Each number is 200 + 40 x the weight over its row's rms, rounded and kept within 0 to 999. Layers, rows and columns count from 0. The size before them is the row's rms in percent of the matrix's.

# v: layer 4 attention value, 512x320, rms 0.105, rows 92-127, columns 0-63
# o: layer 4 attention output (transposed), 512x320, rms 0.125, rows 92-127, columns 0-63
# q: layer 4 attention query, 512x320, rms 0.103, rows 128-144, columns 0-63
# k: layer 4 attention key, 512x320, rms 0.108, rows 128-143, columns 0-63
v92,118,228,213,202,172,231,175,175,244,228,193,138,185,163,223,206,188,218,228,209,190,248,185,189,204,185,143,177,231,206,143,160,154,230,176,218,172,123,203,222,197,152,252,211,217,224,207,265,267,260,195,227,243,241,193,237,145,159,156,214,143,243,169,196,156
o92,115,242,183,210,190,206,128,228,232,107,112,176,147,218,247,219,154,241,175,183,191,197,210,177,212,247,222,219,178,209,237,233,191,191,278,204,231,194,252,230,228,178,194,188,209,298,241,117,173,170,217,165,199,241,235,248,191,163,216,190,240,207,154,204,231
v93,116,229,172,253,200,210,165,189,158,177,166,196,229,224,258,170,137,160,159,192,139,217,151,194,323,200,188,208,115,178,114,270,259,199,218,102,153,225,192,207,248,212,266,174,238,191,199,142,113,183,174,185,202,176,242,119,262,240,220,260,232,253,218,193,216
o93,110,239,220,179,143,185,219,207,205,174,264,138,219,231,190,259,202,196,163,225,161,176,265,145,208,172,183,239,257,226,182,184,201,104,222,137,297,184,186,150,131,212,118,304,191,171,187,171,166,219,246,126,232,222,217,211,259,181,164,184,134,216,193,216,211
v94,113,219,193,197,214,194,196,155,224,154,188,122,212,160,223,202,171,181,189,187,223,158,232,149,215,236,187,250,235,209,185,168,198,256,182,249,186,164,200,223,258,152,180,193,217,178,112,168,167,178,272,193,217,197,214,148,164,204,220,173,250,244,187,237,195
o94,108,151,243,199,201,190,159,238,208,213,148,191,159,195,191,182,278,184,165,229,236,190,186,199,181,151,221,119,238,227,126,224,175,133,179,222,261,246,200,183,263,201,262,143,195,174,217,223,203,207,188,108,180,250,252,217,185,216,171,212,209,174,242,180,223
v95,110,200,205,284,234,264,191,247,189,163,144,203,208,208,270,189,231,181,158,204,167,145,190,113,230,189,241,153,147,212,228,173,177,256,186,162,157,208,102,207,183,257,185,236,155,157,150,273,182,143,180,193,207,272,263,234,209,211,209,214,163,206,132,140,174
o95,111,231,188,109,264,173,143,163,204,179,197,161,164,266,165,166,203,232,114,168,237,183,167,158,214,207,171,189,217,150,239,286,316,164,218,202,244,173,240,191,273,277,258,121,214,195,229,139,185,158,113,221,223,219,195,150,245,246,237,158,235,167,162,252,112
v96,121,251,262,192,164,170,259,203,213,187,212,214,174,200,191,142,196,176,210,215,221,234,184,276,275,269,183,211,232,216,163,140,151,146,161,211,163,219,204,257,220,218,211,120,195,160,141,205,161,223,170,172,215,210,158,185,327,245,185,230,220,221,195,264,177
o96,116,202,181,184,290,262,213,316,136,226,164,214,231,296,161,181,165,197,168,239,237,190,194,205,186,248,209,265,102,268,227,211,223,174,199,209,195,250,176,202,252,145,108,247,177,153,198,190,164,204,153,190,220,182,219,240,143,110,201,258,254,316,243,207,226
v97,122,243,203,287,213,174,226,226,258,243,240,210,150,199,258,264,246,217,120,166,152,259,185,202,250,172,159,170,196,229,167,215,255,196,205,211,160,287,183,175,250,202,212,146,228,198,247,174,187,143,151,276,152,200,209,215,103,230,191,236,222,211,185,180,242
o97,119,235,206,132,129,153,133,246,202,238,212,208,181,247,156,227,128,200,239,223,225,205,182,173,178,171,134,164,173,199,258,165,257,184,272,205,244,256,184,223,201,252,162,227,235,176,193,263,206,223,195,208,169,212,183,303,165,181,173,155,207,259,171,140,240
v98,112,165,166,277,158,158,180,324,177,198,139,211,265,183,161,272,223,169,121,185,177,217,175,190,144,245,262,207,197,253,220,188,185,189,159,147,238,160,232,151,177,182,188,195,153,212,128,231,169,151,205,92,252,182,196,146,217,293,257,218,178,185,200,187,256
o98,117,185,219,184,241,164,192,215,182,194,172,219,173,155,273,133,211,199,184,234,205,187,172,265,193,187,161,109,164,201,263,237,206,207,169,246,221,168,196,151,177,183,268,237,180,134,123,179,189,220,181,243,237,165,230,180,218,167,210,182,143,168,256,250,158
v99,115,189,235,235,120,213,198,201,228,211,195,186,213,205,177,152,183,242,215,205,177,225,205,193,205,219,226,220,128,117,217,184,225,194,160,218,164,184,214,200,156,154,176,200,143,138,192,186,231,216,217,157,242,245,240,218,286,227,159,153,186,197,306,252,264
o99,107,204,209,231,229,187,204,189,112,183,248,192,168,108,228,202,188,197,212,237,170,202,196,189,224,197,249,233,192,239,248,256,210,273,169,246,227,224,203,191,233,190,185,227,128,233,144,184,184,265,216,205,217,189,118,186,255,203,218,274,196,177,187,205,148
v100,111,174,213,217,217,238,186,173,234,143,141,249,165,223,281,155,244,176,173,181,221,172,179,213,176,226,215,215,246,228,187,244,143,232,234,180,185,191,178,291,129,174,174,220,169,206,166,123,224,144,157,295,163,225,126,217,165,231,183,211,210,235,170,168,234
o100,110,179,168,149,174,230,113,158,211,212,184,190,166,149,177,220,184,171,228,203,233,253,190,192,199,195,201,176,164,215,225,231,190,182,120,163,203,234,164,188,168,265,213,283,205,135,123,229,194,169,201,99,224,232,240,177,193,295,162,216,135,215,243,228,228
v101,121,214,225,212,261,259,237,184,206,195,198,138,146,187,150,218,198,116,198,198,242,226,167,191,246,166,134,268,227,165,281,146,187,247,158,234,207,200,197,230,197,154,149,113,194,232,185,241,220,274,260,227,178,202,191,215,232,217,259,227,250,178,212,137,95
o101,116,257,190,206,175,225,182,132,162,210,199,170,194,211,251,221,280,256,206,179,145,146,197,108,246,223,235,195,273,146,183,190,168,187,223,168,253,264,154,179,207,172,163,157,197,215,178,109,164,208,215,210,236,199,207,215,119,189,163,264,197,238,271,254,201
v102,119,234,141,168,161,213,193,190,208,237,212,189,262,214,190,234,197,206,198,147,243,179,252,276,195,206,240,158,224,201,206,264,184,231,222,248,238,232,275,189,203,187,124,213,223,187,194,231,201,241,187,255,179,244,180,320,223,158,233,206,234,198,219,199,232
o102,121,291,134,240,239,231,217,247,155,222,260,184,142,200,208,158,205,196,222,210,192,231,186,190,247,194,159,209,221,225,231,221,233,310,293,208,233,292,133,258,169,232,218,182,164,219,182,107,124,192,162,231,227,224,255,196,171,207,179,199,204,261,165,287,190
v103,120,145,175,211,190,206,214,148,222,217,269,171,197,181,214,228,149,199,167,191,151,182,214,236,191,149,183,241,252,244,188,261,193,195,204,173,186,195,268,198,255,154,145,173,188,227,179,208,216,145,238,200,186,213,210,256,222,195,236,198,204,200,181,169,97
o103,115,164,244,134,169,276,142,249,238,95,165,241,182,179,204,234,127,187,219,140,178,190,249,144,223,196,169,188,138,232,162,112,192,183,205,218,172,171,190,210,186,158,201,204,217,205,213,180,189,192,108,165,175,262,196,137,226,140,201,183,146,218,179,212,122
v104,108,156,159,163,182,265,143,172,222,232,178,182,184,204,233,232,163,216,169,186,220,194,178,229,160,204,208,182,219,170,231,231,150,223,179,202,160,125,237,215,170,154,236,194,171,225,173,241,147,205,181,212,265,164,236,263,272,136,168,185,222,226,220,176,227
o104,108,165,189,173,225,215,201,204,258,203,163,215,223,191,195,193,198,225,207,253,257,148,166,221,207,220,245,232,198,202,163,217,156,242,243,251,182,223,252,200,152,152,198,176,244,191,179,152,229,257,254,217,158,165,190,240,150,178,213,228,182,159,180,312,249
v105,115,245,284,244,176,183,240,168,170,219,160,171,213,192,174,182,163,221,250,206,218,113,227,212,182,199,167,191,207,141,154,162,222,127,159,195,242,197,196,183,209,220,272,212,249,191,185,210,178,224,161,224,221,226,108,220,254,207,184,196,251,219,202,77,186
o105,108,223,191,212,212,221,212,121,253,261,183,271,179,193,180,254,184,171,222,278,127,191,163,176,220,138,197,246,208,155,230,218,162,224,238,168,176,146,233,175,203,146,220,174,185,225,164,246,165,175,189,278,229,140,228,206,228,274,172,174,214,205,173,199,185
v106,109,229,173,222,190,164,172,216,204,191,171,206,147,176,251,222,217,168,192,193,241,250,199,222,174,206,194,260,213,200,174,155,228,155,203,227,265,208,183,182,274,99,245,214,206,206,182,196,253,181,195,200,199,232,162,262,263,231,233,196,175,220,251,170,220
o106,109,218,206,247,185,235,184,232,195,245,133,190,169,193,196,226,218,126,149,185,229,271,283,191,244,206,140,171,194,195,240,249,200,188,226,246,178,170,180,252,202,168,130,150,201,203,258,211,177,191,110,210,223,241,159,113,192,275,177,200,244,204,155,245,141
v107,119,208,182,128,154,222,144,196,270,217,184,207,249,169,202,184,201,192,208,158,179,216,193,248,125,271,171,129,206,235,254,176,177,180,158,155,119,237,168,226,181,140,167,230,202,215,205,194,219,193,160,227,234,248,170,316,156,219,184,205,230,153,210,192,256
o107,115,158,192,206,234,243,148,195,211,208,238,147,213,205,203,250,197,233,240,184,197,225,191,138,241,161,162,251,195,242,125,202,160,173,269,246,190,212,194,242,178,234,222,166,177,185,131,194,167,275,168,205,156,205,250,282,187,204,155,188,202,193,208,241,218
v108,121,182,86,262,222,177,161,158,210,202,208,252,253,210,210,232,269,202,178,229,177,244,162,171,209,158,207,216,276,185,205,201,175,166,114,155,242,255,175,202,275,265,239,178,202,205,195,190,129,162,143,195,202,215,207,211,201,252,161,153,239,125,237,166,241
o108,114,176,163,189,172,200,174,279,208,202,111,190,216,216,201,227,218,215,291,219,213,152,192,216,237,197,180,203,159,94,177,170,185,217,200,275,242,206,162,208,216,206,181,248,199,195,208,172,192,245,173,250,198,215,161,229,191,208,171,175,132,185,150,209,242
v109,117,228,196,129,269,227,245,193,186,175,258,231,132,265,179,259,221,159,181,146,249,262,248,206,203,132,218,247,209,185,179,140,260,136,141,211,100,225,225,207,235,182,198,188,185,218,238,284,178,169,242,261,221,193,275,179,151,185,141,219,224,274,147,204,226
o109,113,205,229,265,198,238,204,218,157,159,183,223,165,209,222,242,250,284,86,262,163,166,210,191,253,236,184,141,118,205,205,220,197,179,171,144,160,174,240,190,132,242,196,123,177,165,160,140,154,305,207,190,162,240,223,208,246,202,185,175,221,189,192,102,228
v110,105,185,146,241,212,144,194,145,257,216,224,247,210,188,202,201,179,182,210,210,221,146,104,148,147,200,253,188,247,193,141,189,212,235,149,193,207,189,179,239,195,176,197,177,207,259,172,169,196,236,131,185,238,241,204,170,166,181,219,185,179,222,268,164,258
o110,111,153,132,146,141,185,208,221,217,171,195,216,192,109,255,252,214,162,235,219,144,190,187,205,218,139,223,205,192,235,202,229,108,199,233,187,142,253,207,207,231,228,166,175,169,179,276,219,314,160,156,263,162,179,146,220,205,222,133,220,209,217,204,255,208
v111,110,143,207,187,152,175,237,119,199,258,199,156,207,139,167,229,197,177,220,170,178,202,230,269,115,166,190,248,184,223,158,182,212,254,162,203,194,188,124,199,230,199,232,168,243,240,244,232,275,129,239,231,202,181,235,186,187,193,147,173,182,111,176,235,274
o111,108,264,295,205,272,292,155,241,169,218,257,153,225,242,258,148,173,250,292,140,199,185,235,207,240,220,170,201,228,224,144,204,187,149,201,223,230,174,299,200,266,206,205,180,249,221,198,217,130,278,225,169,237,195,213,198,183,240,169,204,168,262,170,215,222
v112,121,246,209,294,231,180,126,206,195,172,205,202,155,158,205,225,264,146,209,167,152,162,199,220,181,145,192,241,197,204,155,269,193,252,162,140,208,125,159,185,148,206,255,245,168,247,244,187,165,182,188,180,211,287,206,218,174,223,250,283,228,186,150,238,164
o112,115,230,206,159,196,159,212,227,213,182,138,200,170,192,219,217,216,266,174,215,250,185,112,239,147,182,187,209,233,150,182,191,176,212,277,220,214,222,237,204,235,162,208,191,256,227,187,171,199,179,157,218,220,166,220,134,213,184,202,214,236,175,249,146,245
v113,118,328,228,171,134,259,251,169,208,231,189,154,143,174,105,205,154,164,179,249,194,154,149,201,205,212,256,210,244,192,127,273,212,217,273,161,207,162,176,168,277,250,159,187,212,219,130,280,238,245,209,179,261,184,173,142,141,186,236,224,207,165,81,160,237
o113,114,185,220,173,262,242,177,229,194,184,158,287,209,196,215,204,215,254,213,140,148,181,214,168,186,217,143,124,196,181,182,243,215,243,201,192,212,146,176,175,239,168,186,192,206,185,225,193,215,175,217,205,267,170,188,328,190,176,179,213,188,155,246,269,175
v114,114,168,227,181,222,177,236,159,148,190,225,79,141,156,243,244,237,232,186,247,175,228,157,131,243,188,109,215,206,290,219,234,167,220,169,157,146,186,163,223,167,197,207,214,175,252,170,241,237,165,210,202,197,244,242,158,175,196,184,140,197,192,249,249,209
o114,109,180,211,219,118,245,204,134,153,195,164,169,211,190,236,238,256,282,170,211,144,147,203,139,252,218,159,146,230,183,225,189,185,210,151,175,147,225,194,225,208,145,243,245,251,175,171,237,234,159,244,148,322,175,149,304,288,185,184,200,238,197,155,139,141
v115,115,172,216,219,192,209,226,246,203,220,161,203,205,177,234,234,192,179,225,131,231,177,168,193,223,160,166,166,260,195,162,165,224,170,257,225,228,185,172,211,247,181,210,308,180,226,278,190,226,173,183,172,177,206,257,231,119,227,239,276,200,159,189,178,212
o115,117,285,175,218,185,191,229,174,179,225,182,223,226,256,232,201,161,198,214,201,221,240,215,245,221,221,233,133,229,211,157,213,165,192,244,209,208,249,224,142,204,238,223,266,194,153,244,175,187,179,196,153,184,258,135,238,173,193,231,212,219,160,174,263,163
v116,117,267,211,279,238,184,157,197,158,225,225,227,189,181,216,202,163,258,204,237,238,177,182,190,162,240,188,186,129,199,237,246,237,190,235,179,182,177,232,223,194,296,256,148,203,252,208,120,214,136,161,197,159,169,130,144,298,164,189,167,227,278,280,124,169
o116,118,179,160,208,195,164,206,246,241,148,220,219,168,191,216,191,194,225,223,216,230,201,246,280,227,248,219,266,128,187,231,170,142,213,108,244,219,217,241,143,210,178,143,212,190,206,180,261,170,243,229,242,258,184,194,204,153,222,222,211,227,120,177,238,191
v117,121,227,285,161,251,171,123,231,216,239,233,227,237,215,187,194,294,174,167,129,157,197,162,91,264,168,142,173,191,194,219,244,219,170,199,171,243,213,275,186,187,221,209,204,217,192,208,181,227,163,163,223,159,195,260,269,201,162,243,213,161,182,221,121,172
o117,117,230,266,200,155,190,197,183,261,177,176,193,162,218,125,184,181,214,134,210,239,165,222,214,151,260,229,311,169,210,168,158,152,204,208,207,186,214,155,224,177,229,152,187,178,181,228,132,204,165,215,252,235,175,110,181,180,231,213,162,180,182,198,222,187
v118,125,257,187,179,187,213,200,228,156,157,224,213,212,208,223,277,258,191,177,185,167,154,201,212,130,210,132,119,190,123,215,194,227,181,200,170,187,193,182,276,169,150,155,220,218,230,137,163,173,191,215,185,208,225,187,152,238,222,219,228,198,221,176,218,140
o118,115,216,251,223,189,105,135,214,243,192,169,204,211,239,229,223,201,183,129,304,161,233,114,188,219,159,182,204,204,254,289,199,204,235,110,178,243,230,199,256,186,194,298,238,272,130,262,216,227,221,224,201,226,143,204,232,123,210,181,127,193,155,279,256,197
v119,110,228,286,229,246,256,200,226,175,172,151,190,226,235,175,201,203,214,224,286,180,234,160,259,233,219,169,234,194,219,170,209,235,284,271,135,235,180,158,202,229,198,200,186,222,207,169,166,186,186,219,174,243,146,205,207,231,216,197,250,210,179,173,288,168
o119,108,214,203,142,156,273,234,166,282,195,197,183,209,171,120,241,223,172,208,155,183,172,153,180,199,218,290,126,287,169,143,268,151,236,240,282,188,216,317,201,166,122,187,252,247,244,181,175,156,138,231,174,240,180,208,196,190,188,199,190,212,217,187,226,188
v120,119,216,217,267,241,205,203,194,173,204,222,258,224,233,269,155,174,145,214,259,189,175,187,185,201,186,264,159,248,167,223,308,180,168,220,170,151,190,157,235,228,151,225,81,172,218,258,195,236,266,228,240,210,110,267,263,247,158,234,154,179,150,73,215,242
o120,118,241,177,259,207,228,217,137,205,152,201,191,262,198,199,242,153,258,203,116,94,201,163,221,185,216,186,192,196,240,215,162,154,198,187,212,217,215,206,194,139,198,195,234,134,165,228,184,239,172,145,284,237,134,164,148,227,107,179,127,234,195,214,256,183
v121,111,227,64,254,217,177,209,240,171,197,149,175,198,187,175,240,215,193,242,166,252,249,170,201,212,196,165,198,201,133,232,276,209,174,207,181,166,190,252,188,215,191,224,184,251,181,131,272,163,130,246,226,279,240,251,286,208,257,152,218,242,219,151,206,237
o121,110,189,228,138,165,157,209,185,179,126,220,185,224,128,180,155,153,241,207,241,192,216,181,215,262,246,244,225,226,183,146,125,181,269,240,156,233,167,208,224,191,242,263,225,215,186,233,146,199,182,188,172,222,128,165,107,185,217,212,212,256,194,235,143,150
v122,109,273,186,249,173,241,194,155,221,137,260,224,189,150,110,214,256,187,227,235,209,164,230,267,197,189,157,194,234,191,274,221,241,206,115,178,221,171,171,172,253,162,209,175,161,188,228,137,212,259,226,140,176,196,229,222,209,155,120,162,213,144,235,213,229
o122,112,154,191,208,153,214,239,205,112,221,189,160,175,129,240,150,231,171,188,209,169,204,156,216,141,173,218,284,105,196,208,215,180,242,254,230,217,199,159,177,251,174,196,153,209,233,189,175,153,191,228,233,208,200,167,249,197,321,216,194,252,266,217,162,212
v123,115,169,230,226,163,152,204,236,251,179,254,173,225,217,230,207,178,213,172,196,191,135,120,227,206,217,155,197,169,216,151,206,203,193,216,204,211,233,212,214,127,189,318,252,205,259,286,173,183,262,271,214,177,210,239,210,176,161,221,222,231,222,215,188,118
o123,113,180,200,210,127,157,206,146,246,155,228,219,323,185,154,239,223,194,143,166,162,167,180,176,273,214,161,169,171,163,231,174,250,219,169,273,158,222,179,186,192,160,238,206,196,236,188,174,224,116,219,185,227,176,189,269,193,201,143,255,184,221,266,204,155
v124,116,200,141,243,178,199,221,215,151,240,199,180,155,196,212,170,116,217,216,221,128,172,194,208,197,223,181,173,166,178,177,198,215,169,218,235,130,213,176,163,175,241,181,190,266,190,208,217,276,168,191,161,172,246,187,175,220,215,221,193,224,267,219,214,283
o124,117,256,171,136,196,170,170,256,195,189,250,245,163,219,260,199,224,194,232,204,261,172,188,119,205,213,260,251,189,240,332,255,227,242,138,138,252,210,178,259,149,191,208,240,166,247,177,251,183,87,179,183,274,227,173,293,160,214,222,169,202,164,279,185,165
v125,113,241,155,166,211,145,235,186,264,258,223,194,158,217,159,145,162,186,254,185,224,202,142,171,178,227,134,221,198,126,213,184,148,154,259,235,216,246,241,245,215,210,242,176,158,177,223,189,146,261,91,171,122,225,200,147,152,202,179,174,184,221,149,215,139
o125,113,172,203,251,199,186,222,263,234,220,207,286,174,223,153,187,161,186,249,195,181,238,225,204,192,251,233,199,235,210,248,244,205,127,312,133,141,199,210,183,200,216,191,178,136,118,181,156,209,128,171,177,255,229,167,226,238,204,177,214,193,193,194,89,226
v126,113,131,214,174,195,189,158,113,215,214,151,175,204,189,249,108,103,139,231,248,124,251,170,187,198,206,237,271,294,158,142,246,296,181,217,307,252,186,218,206,204,194,226,247,288,205,256,159,182,216,118,235,209,176,235,248,196,232,186,173,213,210,180,218,203
o126,117,285,195,168,191,200,290,242,211,190,196,161,241,259,182,203,133,237,141,153,218,240,173,244,204,127,236,256,171,231,212,183,205,140,147,189,182,228,183,178,165,118,236,168,146,158,202,245,215,264,224,141,262,147,102,160,178,173,211,239,183,220,210,203,233
v127,111,185,156,122,159,229,200,220,193,180,216,204,138,276,237,182,212,265,184,181,304,129,301,116,183,207,249,295,252,183,177,189,221,242,202,170,224,168,156,185,140,144,224,180,245,218,226,213,236,236,175,225,275,198,219,199,221,246,204,182,213,228,154,206,171
o127,110,233,178,218,299,252,151,184,242,257,164,194,155,224,228,218,212,237,171,234,173,225,193,120,204,289,211,169,196,133,148,234,213,193,238,192,178,201,249,264,258,268,217,151,204,125,195,249,108,234,164,109,155,143,178,218,173,189,233,193,183,183,257,156,225
q128,085,242,191,225,170,226,225,154,183,157,219,197,208,149,210,119,147,184,184,188,173,197,242,148,288,287,330,234,189,124,212,250,122,193,247,278,269,239,200,169,233,255,287,220,197,192,196,198,183,238,208,186,213,231,208,134,233,261,222,167,170,232,185,241,120
k128,081,224,160,225,233,168,210,198,218,194,253,149,157,255,178,155,178,189,213,188,143,246,180,330,246,162,170,191,202,230,157,232,248,193,223,131,290,203,116,200,163,238,179,147,125,171,221,120,131,174,207,152,164,234,155,224,217,205,261,251,237,224,176,260,222
q129,085,162,140,258,224,242,250,172,191,196,174,198,224,198,204,151,188,175,213,212,181,171,204,187,129,268,126,278,192,214,128,200,199,224,225,146,256,238,308,228,142,228,152,181,167,166,192,172,194,214,278,248,195,163,168,152,160,168,220,174,225,196,226,162,273
k129,068,218,211,200,283,239,203,246,220,314,296,156,172,135,231,182,196,187,263,191,240,232,230,175,148,175,194,202,256,192,198,231,230,222,135,213,151,169,156,168,241,181,206,202,247,195,146,204,209,209,162,127,166,137,200,239,221,213,239,201,205,252,228,257,180
q130,083,229,196,241,162,198,144,160,201,235,216,207,254,227,204,155,148,200,168,231,185,184,301,191,133,214,161,180,213,144,225,222,181,172,197,180,152,162,178,226,142,221,186,235,183,197,176,195,219,192,296,247,256,161,153,162,131,263,203,175,241,189,128,209,213
k130,078,184,191,266,208,255,252,237,217,171,229,219,208,167,155,210,166,204,250,141,194,269,183,170,266,227,238,203,204,205,147,202,194,202,124,262,198,211,215,149,220,170,196,246,131,143,154,189,262,206,209,151,185,129,147,299,222,165,258,253,292,207,298,177,188
q131,080,222,215,224,198,200,170,164,209,266,207,202,196,194,239,162,173,168,297,168,160,154,211,227,225,186,154,240,271,227,198,285,181,190,195,133,193,179,280,259,166,257,122,238,214,203,208,193,216,177,272,195,188,188,184,193,152,254,215,125,172,182,138,203,210
k131,077,204,150,149,176,252,164,237,175,198,190,259,220,258,179,182,156,197,152,204,212,261,204,223,200,227,236,230,199,120,210,231,122,215,197,204,153,128,236,227,235,197,213,294,173,230,108,149,196,149,193,194,119,203,206,219,222,223,186,255,132,175,240,151,195
q132,083,216,175,228,306,181,176,164,151,308,181,240,183,178,217,259,204,174,139,195,209,176,165,216,176,220,210,227,221,184,239,250,298,201,192,233,175,225,262,198,221,223,246,270,117,216,214,272,154,206,237,177,136,194,192,161,242,147,174,256,274,227,238,160,197
k132,084,216,186,129,177,181,167,218,192,155,262,237,240,194,137,217,202,197,240,255,218,208,172,85,141,194,206,209,248,169,167,131,212,189,237,175,185,162,226,196,168,141,271,198,191,150,150,199,223,198,172,253,175,159,206,271,193,228,144,192,178,169,201,180,253
q133,085,172,194,252,174,256,196,202,177,199,194,246,180,156,170,192,226,244,198,321,211,166,277,218,244,237,203,209,250,185,227,163,193,222,217,254,146,196,157,190,163,155,180,228,257,219,234,180,179,192,217,207,196,207,147,214,162,269,159,190,188,176,193,171,192
k133,088,239,137,204,181,186,175,291,202,258,175,208,174,266,239,193,156,267,200,290,215,224,198,315,195,245,221,248,201,141,175,217,201,198,179,117,150,124,265,214,186,191,187,233,163,122,257,186,188,181,204,177,213,237,171,230,195,178,197,169,147,219,152,217,166
q134,086,164,265,228,141,156,194,201,174,209,217,155,146,202,207,144,177,172,183,262,244,224,226,161,261,266,206,156,217,230,261,208,228,171,206,222,260,94,200,235,182,229,221,85,263,180,205,222,231,247,154,241,212,189,192,166,169,219,201,156,185,250,186,226,247
k134,090,149,118,228,191,198,177,219,200,208,222,213,168,203,203,212,214,252,204,152,190,200,123,281,242,154,104,149,166,110,207,210,261,228,146,154,201,250,119,201,212,211,176,217,201,218,210,180,182,108,188,225,206,245,195,193,237,223,261,192,217,195,88,204,174
q135,084,170,208,148,142,125,206,201,191,231,206,151,203,210,232,220,281,204,174,140,180,130,219,224,176,175,122,176,149,151,229,170,152,200,200,149,226,185,133,194,222,240,233,207,196,187,137,179,169,170,215,208,219,211,208,164,204,169,204,234,257,169,212,182,163
k135,089,187,245,226,234,216,135,190,172,178,121,164,223,209,206,191,240,199,143,172,300,222,189,202,221,206,217,132,254,157,198,168,218,169,262,157,196,144,255,184,243,221,198,244,248,260,189,168,281,235,224,148,203,152,213,198,200,278,162,208,240,200,236,240,123
q136,087,175,243,171,198,171,231,173,143,181,152,218,186,145,237,184,175,232,232,213,148,160,218,271,259,197,169,218,250,168,228,190,214,165,249,182,166,239,172,182,178,184,283,253,207,272,192,205,208,221,287,164,195,141,178,157,212,190,180,276,255,202,235,188,236
k136,087,226,172,188,173,215,202,239,145,139,209,203,206,233,222,135,200,180,189,216,211,237,211,256,133,214,266,266,191,213,109,241,128,121,214,205,167,193,221,276,143,187,141,175,208,184,206,216,168,193,212,198,195,219,175,209,239,189,201,187,172,210,190,181,214
q137,093,187,182,165,179,203,98,141,236,178,196,153,213,174,148,236,202,204,230,146,240,159,96,216,263,190,200,228,195,173,145,179,114,238,155,180,200,231,177,211,196,187,250,205,186,190,230,179,249,89,199,156,200,202,243,196,152,221,204,228,192,209,259,203,174
k137,092,180,237,150,128,191,207,122,151,265,199,185,299,245,188,165,232,128,170,208,230,205,226,167,217,255,198,226,187,166,190,160,118,198,220,247,144,162,224,198,171,237,196,290,199,146,178,212,272,192,233,158,234,148,239,124,220,244,124,181,253,132,199,222,155
q138,094,193,198,187,130,224,197,135,169,199,212,235,202,169,204,197,220,187,241,173,248,200,215,123,143,212,168,158,215,229,143,162,230,232,200,213,164,239,140,219,171,145,210,177,175,192,184,238,241,125,175,223,145,187,195,281,202,139,236,207,220,209,243,248,171
k138,089,218,219,191,177,214,160,189,183,215,253,230,258,222,204,250,192,224,220,206,209,236,264,207,217,89,239,181,234,167,275,197,217,256,190,173,128,243,180,176,287,167,149,132,224,191,182,177,197,159,239,191,225,129,243,219,248,259,205,136,259,196,231,241,120
q139,093,203,215,143,199,226,224,224,141,142,156,201,175,180,146,112,220,248,202,213,222,150,230,159,203,229,176,183,213,176,142,187,177,240,216,244,188,271,194,213,148,169,176,232,243,174,210,207,203,254,244,217,228,172,168,158,213,120,197,265,234,257,224,228,222
k139,090,282,195,253,180,234,214,220,181,228,204,238,195,208,145,199,169,172,185,268,205,223,264,256,212,219,264,230,186,263,175,189,244,184,213,260,184,227,240,215,143,218,182,178,217,193,198,179,136,198,236,232,148,157,172,249,202,206,208,194,171,160,130,242,226
q140,100,242,227,279,262,233,284,264,234,229,195,253,151,231,211,245,197,247,247,191,200,245,275,198,208,158,231,216,209,215,143,186,216,226,219,225,84,212,196,257,207,97,181,214,147,188,225,235,167,245,292,286,136,168,179,185,218,171,202,201,183,203,194,196,210
k140,092,156,192,179,164,165,199,239,144,237,282,192,224,181,281,167,161,260,246,258,142,225,160,220,220,190,175,207,198,205,161,238,149,243,181,209,153,125,220,172,175,215,212,166,188,258,194,244,187,194,119,140,222,147,185,213,218,207,184,170,174,206,201,307,239
q141,101,193,175,235,198,234,178,206,196,112,157,248,201,126,198,205,203,238,173,218,132,191,184,156,156,144,193,245,170,190,204,199,215,142,170,204,177,251,289,217,194,178,185,243,101,179,145,166,230,196,256,197,220,206,187,218,205,101,173,182,230,152,269,223,261
k141,104,256,116,199,203,257,208,196,218,188,168,251,211,201,248,109,196,183,199,211,147,244,244,241,189,222,242,239,215,243,187,225,184,142,209,267,207,236,229,194,192,152,184,175,174,150,161,213,195,229,195,221,269,208,187,284,224,187,176,203,126,160,237,278,245
q142,098,132,221,219,190,187,168,183,190,239,248,180,173,202,209,256,224,195,143,250,200,221,169,187,290,203,202,162,206,180,184,199,169,213,179,255,182,259,203,166,248,185,216,205,207,154,210,173,219,236,250,195,248,241,255,296,233,214,214,263,176,206,242,240,221
k142,098,264,180,193,215,149,164,166,219,182,169,128,184,228,219,178,254,215,201,165,132,146,208,199,264,200,113,196,105,195,227,233,126,147,138,143,190,139,168,213,189,234,210,157,171,218,241,210,141,148,141,226,184,169,166,201,247,248,133,175,164,229,168,218,130
q143,100,178,244,225,197,202,176,198,161,199,179,210,164,228,228,235,157,101,116,153,192,170,249,190,212,216,160,158,221,246,245,210,160,171,245,190,165,239,263,132,158,134,244,177,182,190,210,235,200,222,246,235,226,207,172,194,211,183,183,192,110,176,215,139,239
k143,105,148,212,147,246,281,199,297,162,192,238,149,167,221,187,218,152,176,195,91,220,170,166,113,133,159,222,168,193,158,211,221,211,170,137,171,106,239,168,189,294,220,173,222,181,211,261,230,151,185,167,188,196,208,197,211,243,231,261,173,190,156,231,166,236
q144,103,200,216,238,191,182,189,211,189,235,253,130,163,203,179,167,195,261,144,155,234,208,147,134,217,165,201,223,239,203,223,212,154,218,194,178,190,252,185,174,199,196,190,159,201,223,257,145,147,129,122,160,120,270,230,160,221,205,227,252,205,151,164,96,216